config = dict(
    norm_eps=1e-06,
    rope_base=10000.0,
    attn_scale=0.177,
    bias='all',
    init_std_o=0.063,
    optimizer='muon_variant',
    decay_fraction=1.0,
)
Each number is 500 + 25 x the weight over its row's rms, rounded and kept within 0 to 999. Layers, rows and columns count from 0. Numbers have three digits each. The size before them is the row's rms in percent of the matrix's.

# down: layer 3 MLP down (transposed), 512x128, rms 0.0727, rows 391-443, columns 0-127
# up: layer 3 MLP up, 512x128, rms 0.0726, rows 392-443, columns 0-127
down391 097:479530524514505547517521523516498480531487540528491505489521523451500484540518506518500504475425466452528508481501488522511488517488536502512516523532519499500500488484487488549467478475495502488517489492517482506489473487481463517491535490497525471510509471478501528554499520514490461464518521517467440510478525482502542504494508498544489489491553476534468482450450517525505501441516
up392 088:490505526496513496480495481470501506446490507488493459517504542512486472482543531506485491529484470499498495560525518549539477489465555471478496513500509501521476513514475466488477488524489545531513458526483471469541455500511482542522481490515502497530515475480466496520502538536519506511507441510496493529454501474476522528504537532471499462527479485471507491458508547476495464503494
down392 101:470492515484501501507503500478477484526509449486484491523507452523506528494462426479501486514523506499499500461458509494438500485537445490507529534503476479540506513526484533541501495488513517533538515500490548520500471481465543455464484494475504566474516516518481536481517511496479507530525514481520471491522482495500516523503476454515484515502532498531495539523513451517474508517496
up393 114:464530476468533516479517449495483542480525473476523530475491517531498481454458518516512502522456514491533454488498471500507450492481506465529515531535460471480492495456507527538506437495482502530490507563525533490474497500502519481495496495496510455481559529529474479475504493534547492501511509519509509481502522489507507476463514519502535520529516446507486497506498520526480489495503
down393 114:478520533516482515506467515516465507500505463483536486490518473489439505543503488476484514464508539497483524530481508537510468494499559515478500493514438496477487480489517474504500510517532478503486492488541488485507541507512496483515563476488521547463492567484495530536526499536477560453504483491478485492491501498527525533527506494478494520561492513507464469479477479494481479506490
up394 110:473520552496502488515496463527501480527532523477514477447501519483510501471486552494509557504489534485521487546472513537457485450464530484516496476488469478451469492510513494515532508513478527520525523498540492466481510491488499477446472526495498479479505517565546498528483503498500471488510466480465484570478470515498497485522517520509486527515492473509466523502523493500500461505513
down394 106:512482492513456446465480471528529534528491491489480489479555498522496513522564502490501511484467478506460505492507479495516489514499501497498526533492520516488474465508461481531468509475508451518467564509497437469518512466444533498526533520498516481525499494458510548518511489522509501496529519460471468470473506531495505529502544467518515523522490541489537482508484502510522505509507
up395 109:501504535495512531545485470511488537482475515542490529481518491480476528492447516534499473539511477505516458540508505438457498471484504452505519490504475493502497521510520523543510533515511504470475476533499516483447503532461500541522451505498464453515483492536483502499507458492485500514478517508505506477517553515488479469437479497540483487479490498476478497484541515526466521491501
down395 108:529477497541484529506461515482493494471516527509498491499499469532520535456505515499476488530476527509496460532456510485477555503518517470523502484525491518482504490529451540487499565521510455533519516547497475490500496494475532489507498511480525469474524478497508478489471441505512519444469507489502472554477497505485508550507526483546476514538486533496531500490512527515477480475465
up396 101:508508515477508496511486531511477531498520477440512447490506522531508487497521506455525487489468455498457515513490528514503468523518493470472537480505499506519553499479496473516452495483510472527478538485490510470523497499442536486503477499537482475531499490471534505502482540509473494535495476511515477533462529484475486535531546537523511479492513463551501514509448530538516484463508
down396 092:515499532512492484520489500541482464510496535512482482515507450480523551501529513483538478514497468513492462508501516508486495493505467469519518513485478477531479488473479513471548504434531511488488511482525540546488516495531460498486513458517517503451528520483451541542522495496526504444497494497478545497482554542501486480495473454506487527485487446493497506498497515490473508545494
up397 098:493459516498460499503507482464509533484484527524514458470483500525492530497503532483515472472465530525456493547507465506486467459491471478484504544541505474493490476515436455487463506504526521513464513490543508527509524551486463551529550485519497500492499535545480503522527492466515511464508492513486498531509490500568484521507525522503503505527488489480497489496501529516548498496495
down397 096:514519507469525481529544524480520471542493460487472502471519487527512481564475466517490509461520464495470473505549467482524487524496511498494528511553495435507496530496551513517496517495493491494492551498477542494492532508482536524480498489510508479497507502480498436550499502527478496525476501477455510501486502465471512494502494466546499501487500477530485484524452492467540482529517
up398 106:463466521528491447492497499493483484500551453490503505484551486482520515477539515475491470492531507498503500514476550545493502522491474515488492527510489498504473510532445486522485499483508517524511531457541486487454486517500476499553513451504535476465477500511518499500478501467470505489498495502476511516545536473492474480518475537535556507462533445455518488517497463519501491512516
down398 105:479530542462439484522505519451485470547487508548495511526489541511498498532493524457493491520481522488490533446483526497517526520485467517500521528522516534519483478487540442498484507521494515528498493515464519485527471494472462516534523494521486459505523485460472486535503530488473499532512502510504509465502511498467464464490512532556514442491484479514491520530505499469486504471511
up399 103:514529520528481495510454527500505457517501484453496483499464503507469479502526482508504495505505512483492461459513524503511482485552515437513542506542467485523507513436482477499453460492491473498489515490507515510471506499506507496542476490486512474524529490492511521481513445473515484533504537493496476495478525484491497493480480553503506507488498445460581465486482553537505497485516
down399 094:506495498461526466441535492525476489500511548523512470457497486508480591520512522476461514491500503493522482475485503521545492446476508494528470496503431533478483509502495479495510544521493503504460488518469513518477502531456440513504480503503511512488500510525468544522493508528492533475542511492480501523487538532518494470494495495541513478478523513505518488469507515532511480479521
up400 085:485513531494441521453489486449510487490549499495517467521500453518489480447500525453486487486472505470531513487497533512502531487517516531537510508522470497503501453481536510520492518504476463467492515482487444472498531485499511465515481511521477525523507432502515502493453514491466539520484483479505506517507483506501493467564463480533513493514489460515516548485482520524512509510527
down400 087:460467526489541473541491518518505494537461545508514541446488514488498541508509483524508504475516499513516513490496479464512431522514529501461519493530510496522511494508507473504520476515527479509497468485515495488459496522540451483516476514523505491473540545465524469490479461518530471491533498506491456500496475536521486521461523477461452530509509537515480464517523493494518496474455
up401 086:552510494487475504473499510504501532497488548509534477494477455518491508458506506553498443521502495487493519535505489475540511476502528527471526483468549527468504497483485498499541530516528475484495512449487505446512488508527512488508534501490497494516525507552504471524526458517485517516493435533483483495534488509439487504503538482514473553493473475497509519478488508504483515518444
down401 084:455492530472502518484508517459499519468485488458464518514479517477509515502488527494483521465539533513488518534517474483478532482519498470517518513510481490503510490541476522503486505501484487524489467520534518561493531504493445519519465527505511448538525518505506480521518512471525448539498549480471488503494495463558486496550498496476552470511465518497484507476491494456539474479471
up402 097:500509492488503518510458493496520546467496517472519459481505510523471479529491560511533514456494475437531470541544474461496453496516484446544535496460476510470475525514520514536494493499521515507500513480499524527483483521490462481518471519541470512513474473484499516498501495549514510489515483512507513500516494486535473494524482490514543481506541513535434486460494484535492509488514
down402 106:485493542490461499531491506494504502482481506471489493522503510495537526490514465426460535535566490516473492447499522476509511509500509543489489525490525512508502476529483518494507532489491436501487469490455506499488493482554500482483561522518495489487546527462508497545501498508500479492499496481466511514475470507511491496542482468507529513494530536442481547476518511523496471466509
up403 097:470497492459489549495483537484508434537491441467497481541517526497534522479481527471569464489465550500474497479542512500516540523548476519477469471508505507453492502488477526528530486425485514478512510481488521508500519521497511493512509491509521480497503537550472495500505494532500516476553505472486496506510480501481526477503505506497513506472503530485492495483476496552494510491503
down403 095:516509500519501467549459471534510469514453526520498509481462517514506454513513470467514540501497525487483485515463517530489540510507530504488515472511486548493503497485506494494500499501531472467531530504493487510476515519482546575495497499524495505509539486528468497503492451483502519448527526468471510503527532495468540498511479519475529493510435452488484477493471491543469463483476
up404 102:471480515487472549516507526521499489501490504521481469518508543480493480513464464487529417481483497520485527487501497518553512498543517511507511465476497528520502524525483499521496486481515499510529471534515537516489495449481441522539512482511505521500477527509521497543539488516496482519496460503512469540531495512478473488544467519492518492447501444538484493486452485469520491473517
down404 098:538450505508467501515477467480488473470502466510497523493553477531522466508532497516505477504499534532520507483450504526494546472534498497493476503487509529496501513510488452486536508529455555486486546484538538544478468490523537486500447550501485513525499475477507495494524490488519475491487488467497567488484517488514498472502514466499537501506536499467502481480534510495532496455514
up405 088:528519514494481498515468519487488464510511485492527523529508502495512480514444452540407451535482485502484470519483499502511497520478511531546463470471489477512538495482477474495504545460509480495493481527534516538501498515527488496478493518476476491514542523466506524520474542463504500525516483514502538505482511481533508490498548525466491514498477511434516542525499511527490486485525
down405 090:523506491487495450480502492505505504511498487473476499501503524482502449547467484557529490485475515536507536449504470494497518522499536513507573467471498447538485515491533528501422527476476504502520552518491478458528475540527538484493485503455516467530480481467484503494468479511511485502533514492503491520516480494501485514493489487488500508552512499545499489482482471502490483539518
up406 094:464505530451488507471516435523528483476506527472449465507561485474521429522515535468472488504510453514506499502501486469507532460519524534504485491478487523488488511496469501500479548479515494515493519492564490517510500516573505509507504524501459505482510485506531521529500530484502505439524481496498532505469498489451485514487524488492501519514498465512472500517519467498509482476502
down406 096:520452445484519444517542523494520489471523508490549521479507509513515454479550439490511552499478473509480481500523489433524528533483504469534517485531491498520515508534480490499524540491483544507506527476477518511496539500502498547469535460513485459501536477513493489481505494532469516519478498494506517493519527472501479484481506507460515491526488504527506519488515485475476475537466
up407 116:484510525483525468538502476521467515523519554494542468536523526513490478483519557453495459433461473482480530514457524483488454498480464492511478472504475499525517509516459496461505494525506482552521520517495513441502516459501444489499521512481492484508489510504555497481469513479522490496482502503496467536472512487474539526523498497521484512478503498498497469498535488527493513468499
down407 118:522505493532480535512468499539516482461491510470497513513467520538499541456531533500441524463494500492469460502469501548495505488517500478496504523528517480514484475508486460443511527504513529537506512471510530447513468482515527522549469494506519481481487526495499510496495494458499474465483511489475508506486526515525479513482518458505510488467481467469543516555461491469493544491542
up408 105:490492505502493471461468470519512477492474480519509529521495487516476430469473491478500462495500539455492509508516498526525519488530528521506479493536497531516454563487491486521508467503510492519499501515518492483516503510490522518526484470455508474488526509512473522502471575511463505507529444514520506526513474526485506498482478473500490529477454560510524522487467545523499483468557
down408 107:528478487485475485492503500456486497512526486435515518516498525527527536496478453547527516474519515499519484455493519551489535525451470505506511513498507462543480540458524455526460499545516511495476513468503516469517505484517523503489507464484469515534515530497482507488496505544502486505539495496476519481499518453506494454499551528506490505525440483475492484513529492537524487488531
up409 101:497492473498474486528519536526508484503480497502487528510459502510515469505472499487545508484479511459486505503509510469454483498514540508475470447514483531493518518554485557480464481497516452470496520526478490484485523459491508543523500471505497501490498517541493472473515457528517490465477501501499478532475528532446501496534482460463494494514535486565518503506511551527537478468520
down409 100:500488466479518474471540506470483443505522532506455524516498492506497468510520485491482469500475486506496472530466476551523541454487497463472525544496505470458480466476475526523522532532524512530476467505495512501480492532524535507513503452526515490505463493484461510532518492508515463534494471477512534499527502498473521495484475507461538536485538484532514522501518483566505470504519
up410 105:534500543513480481475463491464541504471494478462481455503472484496510503502517529495479520495482509513508512552508480513479480521494501491489556561528501492521468503502451493463504511479518482502544497527543503524427460524487480472511510484486476468481526487476525476458465501513544490457514507462510520527489524507517497472465524513508478576502510525502501506519466480526496495512493
down410 105:504515477502505525544470524467540515487478515510482505491481482526478513484442525478558497472480483504497476494502537484478509497496486494481546517471503554534498504522451465493496496493537466487531547485520509530520514537518460530513438519439514485512532514515506529494487503494518484502519469474488517520493521487536513526520485490521484548458529436524496469501496512541511489506500
up411 093:517473512455533487496507493514474516506551481459473491489521538468554509544472451530515480528494537486535518473485548485502496521539537518488510520476505501515495542464490484457483506521444481486523519512504514480530506458494479466478488473465489483482548479495486490494492537506487508533500499515485505510500510466511487512518543505512522486508555512490561488465478486501483449534488
down411 100:515567487549458469526535492517539503524460472541498470492526490512502535465513502495521477534516493491459519488505507514481485510477527545492477437486528538473505499494494500548469495520525492513507485507502478534466526491491467477474520485467494486474491524489495507485523494491489482463437524536504470496518480510500480546546486511510503498538456519515537513528483509482540533477478
up412 110:493506490495516559482514517502518444540507483469490412483531510509486528456527531486513449537493504505489492469497524511499505496483524499517514496454550534502482493532436443510474519480493533493484519474529493526502494512493494498478522469489475500509498469506497498511492547513518530514489513519465520529489470472461489505526530520492497493527501468478517551562492478511502515517520
down412 111:459466493470438484515501544508497487535515520535492437522504492541519484521467493498521496517521512523478507494465520505509515491489521475511519524490473510479492497469458453528485519474531499499511507521506501529506497496494505493496505532536458500454474501511462473490490502544511477527554478501493576531503517519481518473450508502504500488475518480494529489517456536489474507485425
up413 105:517526467481503503477500526525534522496480548476499493554452485522499469499540503523506486499497488465497471455532463460507475457510551451525486481515498494489492523451483541491475552457511498474507460523532502518488489493478513494522517485467511465513504490494505514473517493466516500541512511504450530523554495533485509484490517481525482495536505467488517471483527556506518524467493
down413 113:508467545511483493520436512505442522547482504551530513493525449517490537504465539468496503431492518502493498474473497449481501499500550488503534507517513525488509495493524519484499526465463528516549488494512470530504512451487511496520503516524521506514537500487464499465510472490516496482530500519474501459528519513507479509457488470509522502452521478498531514482526454517511502475490
up414 097:444501541515476487457502524485523491524506496513487476519490537507526537519541499500543539430478465509494486490526513484522481505466522528499501528488496515538552458489471503527504505496472491485516543487472542467533505471486483470512482514442497468496527508522511517502447501542503500531487494487529480513489486505523465496520478515520486505469520465524461477492458517487503519437489
down414 096:535504511474506510515513479477490507455496484448557507488500475507517484490501487492461531513527525525532502523496564509471559503532448465524508518522479497521488500482544514474462510508496489507507496510496507516501496514468474499489525481559483511446499495479447468553522540510491570510477506514470510438490521521487444510486522497495483538495493506498499488521498476502494486493480
up415 109:491510514478471494512465463530528490535472467511492477545478503508513529492491547513512481486556521479445528499512464526511507507496476546494515486524479561483491476475536454522448514519519476516530500469509490526484503466487509510501468501484520511506470506473476529510490477528495500470513446540461507513509533465512508500471491557487495516533521469464566482500497487505487514480515
down415 101:501501539533432537447514510495502515493520503522518540484480520535524496539488507494530511507555501498512476463496535484500493430504450490484446511524461464512512512464515512508521493493502441534467520475520501542503478451478498494507491492512535494518523476493510498531494521471485509491510495459485469492489511479499534532469527472486471481536501452501482495471490471534502524492524
up416 108:529465525531497506508478541498511515488493505498466509476512505460543522468480521509516450486471526456533520515500511480501480465482484508508474491483524443516501543519485446497485498509524547454496463529496560480475489490480461537507520490561471501514497514519508508510530472515505468418494510491502512526479502457520532501452524523506480509494473511504481516473516536494502500507515
down416 112:520488491498473495512489488468485465506541483499517503511488514529468476541502471503525526495467517490453503526536524534468495537509483506498493515525532510513504509524557552474494507565484503486543474459521465534511470506509440502534513464529489475500519500502504477525501487485489525510511536516437533466482527481478489496504524533467467472480485531500485474562515466500509489481475
up417 105:481488513522524485501493551488482498451499520514515489515524527505505486534496530539474508533494504457498450536513475489506456481506508470515548495474489528493487506482502530483511538522494512546526518493516462542473457483471492501469507491508474475551509497477478520471497535500516447495541491528505439493482438472485517507457531498530446530490505496453480512494501493480492474520481
down417 107:488495545483465460531497486491447506469467505515470531488515477520479483516560492513519470547516527478497512494517533517477480461534487440523524507447522542509467521493466471497481507531527492512502438503489549511501499484514490523511476466511517497478520508524494458547511460529519477453534499500508518498499476495523491486505507545483534477501457462533506498501488491492483496524485
up418 106:486500518477537520444499510540536471516479540489509532487469480510495472460471538518537483520483500492486515482556472536497500462475506510465490512488496453470477500520501522485519520489449481506462484512530500508474490512510505476509500534512506449471517495495518456517492457516534512510512488502461496526539525554489541497492468505483514467518532502532560512521528551504466503510486
down418 106:492488479503482471589458482445472499489510471506512508483496468452497494490506510452512488515522511498526463533475465500497530499519495526518455534482511535516486506531505476495511470506535493506487542512500504473521496489489486490478484505522547554500467500510491564499499502478505538491458492500509514541509516466512507524530510491542521525512524501504456527514479444520509517539458
up419 108:498485486495513516510545515524550541488505501523514494481470518458467515486563530477535488497495511450508479483479503522491486517518558480457519490501468555488507506463496494509472468501513535485499498444516545512487489462502488499518442482485504477540497507495471530464531486533468485481559517519485525476482519478482476497534500501489493535455497497495525498522522472485550478513485
down419 106:547504485532464514487488490517510465537457529511508513497499479500477504493505431505491472487542463537478478523526480512504503553480499539475498499482547513516507509533533490440530504492475514493527529469485434504487529513465502536471478491495465529458497499485475512462516479538477474491491520495500510480510456494481484512468505486522458492522543489560509535493499516484529493495521
up420 091:495507447505510519505483502458498515513504488522473507487499519501447512533502520530492482493510525477507512528421494556502480503524492496501497503475493505560476521557514495546494470468471486516505511491548508472498482499514500508513451473500527475491509537492534508498499495464519485512454461528509483493488446491491482514511445510476473495446530528525553493497480500459464512515472
down420 094:517549521495486498490468510513481485516502507521513513534496463522513465512494447448469521535497481481488493443485541493525517496481478478492468540520488504460499526497483463445524530499493488496518486515495513490446531479536483528466556481493483494503515498499472518515495537505496514472512499521452523492463546542532470496477525492501566492509464454471479506470517485536506504496498
up421 104:545500549458513477498479454448490508477468505506500536553487519536530501508476483481475540510509458493536524487510474512445531510495541511490485530505512526518502534490476483553526512469479553531507513462472503495486534495481507511520526467462471544491524497508483477507446484484499496507456468482487519533500507513520505469510484519513488494455467499486501445488519499465501497496503
down421 102:502519480501478488478548524545482519512509466449499489472523468505497520449536510470500544488500502544476498538501489528501488530518478540479487485497488489527455504538527499451493490518504489473540504550517510500506487538549514504475507521477494452514440501519489492473487475499527509497464514464539472499522503515504503501499502488509486537506452462552526524467496514505470531466464
up422 089:472488518490534516499533522518501467533478502533548513554518525464461517501499479503516505469466478506501451489519481535551506544511465517484513495491526465504510482471472499519489500505521521435500458465466470543521480479532467494477516455543517530533495495496464472532475498502478499527510474486496543548479450506509524496470500492499509499516496502486502459496532491513485483464475
down422 095:529512502521450496537485464520485515487464497491469491520491499505523485505524503519500489519501549496479540502502525472458456505483511494499519474508484524489523470479529510497492503498499479532510536508490491498482501531450513455483454533479491486517513513465535512461558482457584524501499498468526489458542449484491506497513468502498452483531517485477536507518469522450493520520521
up423 095:482496484493486508504519513495513522491477457475497489504537495477494489484477534491478474513442508473500455501524543471558526528497445531554474485519528468449462479494495478543536488502495524516520496507528461504514526456479478524469497491497498496496494472510509443489510518530496454544484514531469466502481497527504513533504542518451523463501495519471508505501465480521462486507482
down423 100:494494510490497454533525482525500517527503492505469513493467509487491530474481476509524485518474500528480526479496481491446481496475546449446546532428486492506482476535476527482499455533475495502499534511484515467501475552470540501515462481507537511488469543508500531493526491505560529511540463518487508475509485493503487470496523472497482511457508504534533488487517528517497524485526
up424 098:494477499541482500485526475495458500516467533524496443493485493526478494499541479517508510505507481488511500507541496501496440441462515465524539501511507492460520485501498470519515443497511507496522458488502515513537477537515480523468484499462499490476512508497471536510493481548498505462531486476518483520516530550519537482508532516469527539505513475538506482477523475516467458530440
down424 096:504489529483496511475473520497521481503498441420530465487521522462508489479463524525471511484463527503518483509477492478504512523500521476486505492503526526486542486510486487495515500488550499490474520483454513490501520474501519467478535510536468521540514527458552499506515507488513496522457461484472469473492454492570507516478476492522514475467531529517507508499494515559495495519543
up425 104:479497497516432504533506532484540471473500487510498476458474472473515512487475521472545520538479530497455459506523519485524524480461492493488518466478512529529447471482513507483471488497482480500518517516539485511513498525538448490496455468498468481506529473511463541538522502505485463481516530482513506476563485480519528529539524478500519504478491500517536500487518474495513471480464
down425 098:492512529523512504524527493508496490513516501517469544523495537515478515529501499480488521525548450457502531482469466464521499500480538502501492519503531495504524487495484501478473480474448503527446484501485503451466521460500491488499507483478515507480524526526481495493464489500516470591531497520505482502542507480496503528499488531529514508508501529448475477545428463508485507526526
up426 098:522515515496425510479476488451489492510514463470505531483466486520488474503547500493500434442480506489507518462523518488496504489483538502510531506506480491498483463532484538512493522456501443524461489506524522469471539490496494502514523464504513500487493462543490486533510495527504467470511446507470493498522501502471487485495502487529516499457574513511493468538525506474528516497504
down426 100:495492441454487497436508506529503509521500491523504480509481535513490517493496545506456491465480498497529505520508508519504477515490484507517502468468516516491478548490527479491436508533486534470554481502472503527513478478489495492522452526483501456535474498505495534478492496495545513508487544531527505500495517507475491473519440537512506466520474523536483490532479534482529534461452
up427 107:495525481492519507532477522488485507533491500469507523498541473506527479460482506500490500496486531508469513526517501472490470501476470471455517475547487515465485499494513465477506508527532485526501478537508505509477524504496473561550497469459465532551466474542513476508511479499548481514479498509515466546478547522486490480466508517495466527497484437527512517506483507561471508504534
down427 108:524456513537482521476503491536515546518494492483484532450496509509511537478492524468470451500472493540507492550495498535516480519510502508463514479464499513487460512478474449575493490498462521487520505515553542512512513529474480478549486511519528458492534455468492513481535508523524495471473499518488511524458479510476500478508512520488508493499470504489517504506510494445518514485463
up428 108:533524537475487496461454475495504539500453472454507521512514478520496489506506514523501503509507458452493487484472524502511496435492504516527517497539537489469512476544522466465481507494457514544476516512497489513504508510569524483492506510503465485517491499505499491527509532482522502446487512542480479519508511546470542501474474474493492473513516496535501500487540517511538485424503
down428 109:484500502512499516529470515476516505529491474486545478484461453488518542540481482457478532502527504475452492476544489480548499487493545508515543494495485491510545453495545525526494491493475511492505444506450507516521531464535502495506505494488518492535494490541527480503520507551460487508469543492498536518492537505472474494475459486488489496514536505497517461505486486497465476469465
up429 102:466494452509545523492515480502518521526487542492508519498483487485491503532497508550478426487480482504519488489471499465518469488509469510489506527479542543563503478524498513545487517496461475529541506527523509504472498505515454475474489471498513503504484530459518499491495519482492533501443528523501508482486492469557469451520498503503466550500505453533513501513477470516504471497487
down429 094:502538514516474511538492466513514454504474498483491521495508498477523530494495526464489520505496465492491472488487572506482500490485534478464506505484495457475468483474440474519497490467500498518469489538490490471491520498464488514469525501559498526518514511506466495498527542501492505505477480475483537515465497488497506518535545506431560459525497529532531534512544478495501487463521
up430 101:532473476495492511461509496531525525485480496522475482566475504501465517508506503490545473527480557486529496494462517501518515529476496479453484534472497521529523505506476486516497528544466497488557499531532497472548487477527495525481501472543500487518496511509529507504493504489507476519492561495503451480511493495476473461472430512503505487467505492543466480505472486509475531462479
down430 096:520478476520479505500494477461483439520501509506502463514489473521527497516525474470490503530472484512465521511504507522525534561508524531485471520548459464500523497509501475450467496479530519480522492538467539581470460545497512491466505469539497480470482479499492466504529523492499515522500496483484505510520517513504516475503519504461521500544539470492504492489517440516503528509490
up431 074:493503516544468536491500514457503520487551439475519505503542518481474526480473519484499499510464486509524499510478497490506494469503514535498495509483485496504561483501439455517519515495537460477505535466472514543502494472509474528499462483545460472502526503464531534534498520492544496495499470468521476516460485448508499469520528467479500506485472476502503522505523504499502547513460
down431 087:501471524496497486480483480467489481539487530501490502492461527498522484522484498471503517475492517503478508462531483468518470526484488470481538482531522494560485488473540514493474497458475560465479489509457524447510499534520545497492554501510509515518520558529465481489502502500471483526499511527461485501514551506495501507485470535484547458477520537505548485523510489525512481513535
up432 106:512523491499551507524523505499518518490523511486474509482465472506515507503513526457509462533541522452507510502499520530505487473497466475457495527498480458520477495441506538511483496489490504455489511475509501518479518536489461500568486496500470505487477443522502516526490470481563504490549490463468496549478491460514487450528508488514529508453484516513509474522484538511483507468496
down432 110:484529508460495472484483492468542440494531500484513458484504502512435478518549545514470476506469523496500477458501457459515538495499470490486516523511534456512526529539543532477482512491538493513471455477494506541515499494519519502506501506529492470490516469528520487484506516509537530506470489496463516488458524488507500512478499523467448501518481549489488499483465502488483537479518
up433 098:462505538473500535470514509496480502499479506497473471517517489467525482481504511509475496442447461506509530502514514482480523540456505522530489543483518505508502502516434482476542475490525459561530472479503492510484483524469563501497518499497496493509502493493486459474520534505476500477473503525540479488523486489520489463525485517511489524535464537470531507475474502529531464525546
down433 099:511494467505487479515492533488482499524529540468506512470519480510469488541477499487500490472491486499551453551505531481501505491475538477557482511494499504512479543462512506501528542483491493515486457480480490436499519508497519451552504476541555510517474489533508493505498497529486493477480531504489507516504552511470527487453477458466492524510453513555524511495483468507503501485502
up434 102:498455488511526539490545476559476433484490451490526519569518485469499474468520478528491501485475470509500462501486484455502519486501488497520501503509485515486500536517490498512497469461488443480528504474503504505495499525485546485485487469503532497499555513488504555501489491491506543509483520486524523498499457519549530490449489502513496516532460511489503475518495509549509466511528
down434 108:516483527524467466480516462521530466493549508480508491508466460533507478522517504532496490468490510473495479498487489479526493458470529504528537498486536515514517480482488529489440442484486480531488492498535518490496465531483482500513506509520478519501496482508455556458513530504516471497502489529454522486495489564493508484473484533527542489498515466448480503527553531492496516523470
up435 105:481511491475504506459474503486496467513519548529516563554486540518489483513495504545536498456519490518536448521464480498481510490507514484524517497517537482483476505515505483506459524489475513518477474505524546486477479512518450493491455487479491464497553477524506519457514484431487517522489515498484521490544502563529490469471471519505499501520499461479513499499500499498460509515518
down435 102:492523480516503502489513505514570485458536478492527503499525508495557540499468483479479522509480466449474507547496501529521513464496476455535519509555461431475497522516476527475481493497504458548473515467509527529508476508492506497512494475489520489542533508477517496518500510482518486506493515496531521462520470521509467488544548463472484491514471466507507509490495456518514481503500
up436 082:514491514511520511500476482524471502496465515449505485505491496485454478461461519543503504511439501506492497492475524497517484527523533507528546456453528517478526491501534493459475471492497487511463488521475453465514504493499486529478520483494518516489493503473542479471524450551521483514493535494484490516469458490515516532485532510462534495497506534470519513454555494519475495555506
down436 094:484499470473451507458533526512524482460503477517510506503523504506504539498485465465501465493534448516505484530516468517523502511518488508505476530530480526475448513510527519508521511510534485480507525486514563557509518483525433497519510514518474491478470483488466488522461542455457504494476456533505514472498523531446522467509502508495469520478520508510507531522470513488497488476482
up437 116:521486484485505514520507497492491466501540524500490515534489454466481524554524529504480477485512523448484510492499499510481468518499456473496501487508524519524478506503526521493526516510480514490507479500505472489507498518508523554541517465466457502554531432455474511495518462484493502494496433496464510514492508505534523506505511523448511532491550501490522477457470491530550535485466
down437 111:463496518515513528505463488476445506481502523519478494520483509566473490514512516515483533506525543452469503481456498488459457517491464462504492495464504515534474552516503478484529512477508514512500520532539502508483481525479487527531470484504473516479503491531471482503522471484510553510510507483475529489477542536452487463491518545447472500519524487472495540476518530523488511516521
up438 095:534487486529461538460520513488485492478461466512457545496524494480499455521484507525488491500510527485492506437527502498474509473531506452480523485503467491496469500491485452445512511515482489505504494507448524455488468503481478482476479506505514501512492503547480527526499510460547551478480500534536498534477502493456492522513504472476519467460485493532498504491517497537495539447521
down438 093:504466534497521464522484492499504517455474528464506493470501514487474536462518497521524470505504470498543466499489535536535493493467528518538453484548511541481492529521474516526517511459477507447475473498524490528490507517525481490497472508531511473496456482541489514490477480557465482511529440511506500505497525530486488533501502508492471488521525456492531513500498498498531452479454
up439 086:506517491484449449496501522519522502502547501540472512484506507531459487571476484496466488493483522501488469505507543547457511538511520509538570528522492495503530495490506479546477465508499486516530467504506474471501507518460493458488499526489505521476502495496534495499489521502479518504515477531503538505487497456539490473448517506519454505473550480477531481529478513485485520473475
down439 090:485526545529551489550480484515497495485479495497524500501522485473490500457526505496515489541521495517487556444474464502515450502508478460470507479475483472487483470549494536489534516507490497470472537525491483532499501490515538529459539484526506455505496519479461496509503499527488507459506507480482475542522478509514508504493465473464515543542496501509452492486482511494498447525534
up440 082:512495516495466487471548506477544537464528501473480508501484500494518525535499509520484470504516454531497493466490476495497499471524522516523546529483508473521518507543547537489534476553518444507484489490502481529487495538487511497499498531520472509496490504555488446528512502465513519527477552538522495497504488479501475446505535517505447515500511484475533503500512532444507464518488
down440 094:519498541565540483516449467505446483495489478510555516474500516484494450496522544502524482526482484507491483485448523491539472495526505487504457455463511528517509508468432462471539499452472566502492524485472508498484520497504493516482525518505547504503503521495497499508521501498487505477499507492502479529523481489534512520511458487501557507516510486506495484500479463489522504505532
up441 093:461565520483459505440512516498503491492517511515466498532512504529447464517503456492486476432465551483499478474530482493547494519479479488549481491503490488497486487503507493546462469489489468510532490520506490506501500499497488501520501495489499479508554509527505499507528532446519494520530496462546507511471459490513498501498524477474547520491454502531472521471461488491509479517482
down441 088:532489490520557487542486510524488468475450492510513543469537515529508494460506517512490479552491541456489482467479486503462469508518492513471515493464519514504469489523481475474504498513513514488463526507454492512494477520498519471473464489448504524534475493524474506468540485527490503478498475518463505506530475548542485520518509527511507496540543474515526468486509466522464508473543
up442 100:493500490517495505502501520477472523479478476494524499536499552497479558472456537493486512470503484436490457497523516510471521471523521486488519457486549537536506497534531461500514515498490473448482500482517507517555536552514495478448486501494462468497516500503447486500505513481480517509489501477537480513527469529485521493494515488479517499500471475524492460449477465520502507520533
down442 106:481518478477446556555493510533526499464513472507485491504544503496469535497504498500488473525498507530518500503510534481517535489501512540503514528500500562513456483464497496506459483469497466517481502483575485509535506456466472504473536518509544479455516457467513493510490492487513527495526469475470483516463505498511479541498466525518508512481511477506490513485497507437522477483490
up443 112:465495500508530484531499504517463448492467529457495471468535518497531533509515506468515505550497551503513531473480487508507500506501495511521509507512538527458479545499501473472500438522513498519527527486497494505497489500503458483526477504459476522498463486482500485481496477555516554491542488533502537551510540487496487544483524470507527482464497514533518467493534483489449531503498
down443 111:508489480475490525511500529525492510500477528507524482510478538559524505466488500457509490482498487510525489524504505486504475492493513509554498429519504442492490532481496506478470477475460515501550466480483441514501525457468470505512521529521522420511481505497512490467468496527501464500533572505510504491499543509522499504495507506550517487501513524504507519489512493485501442475491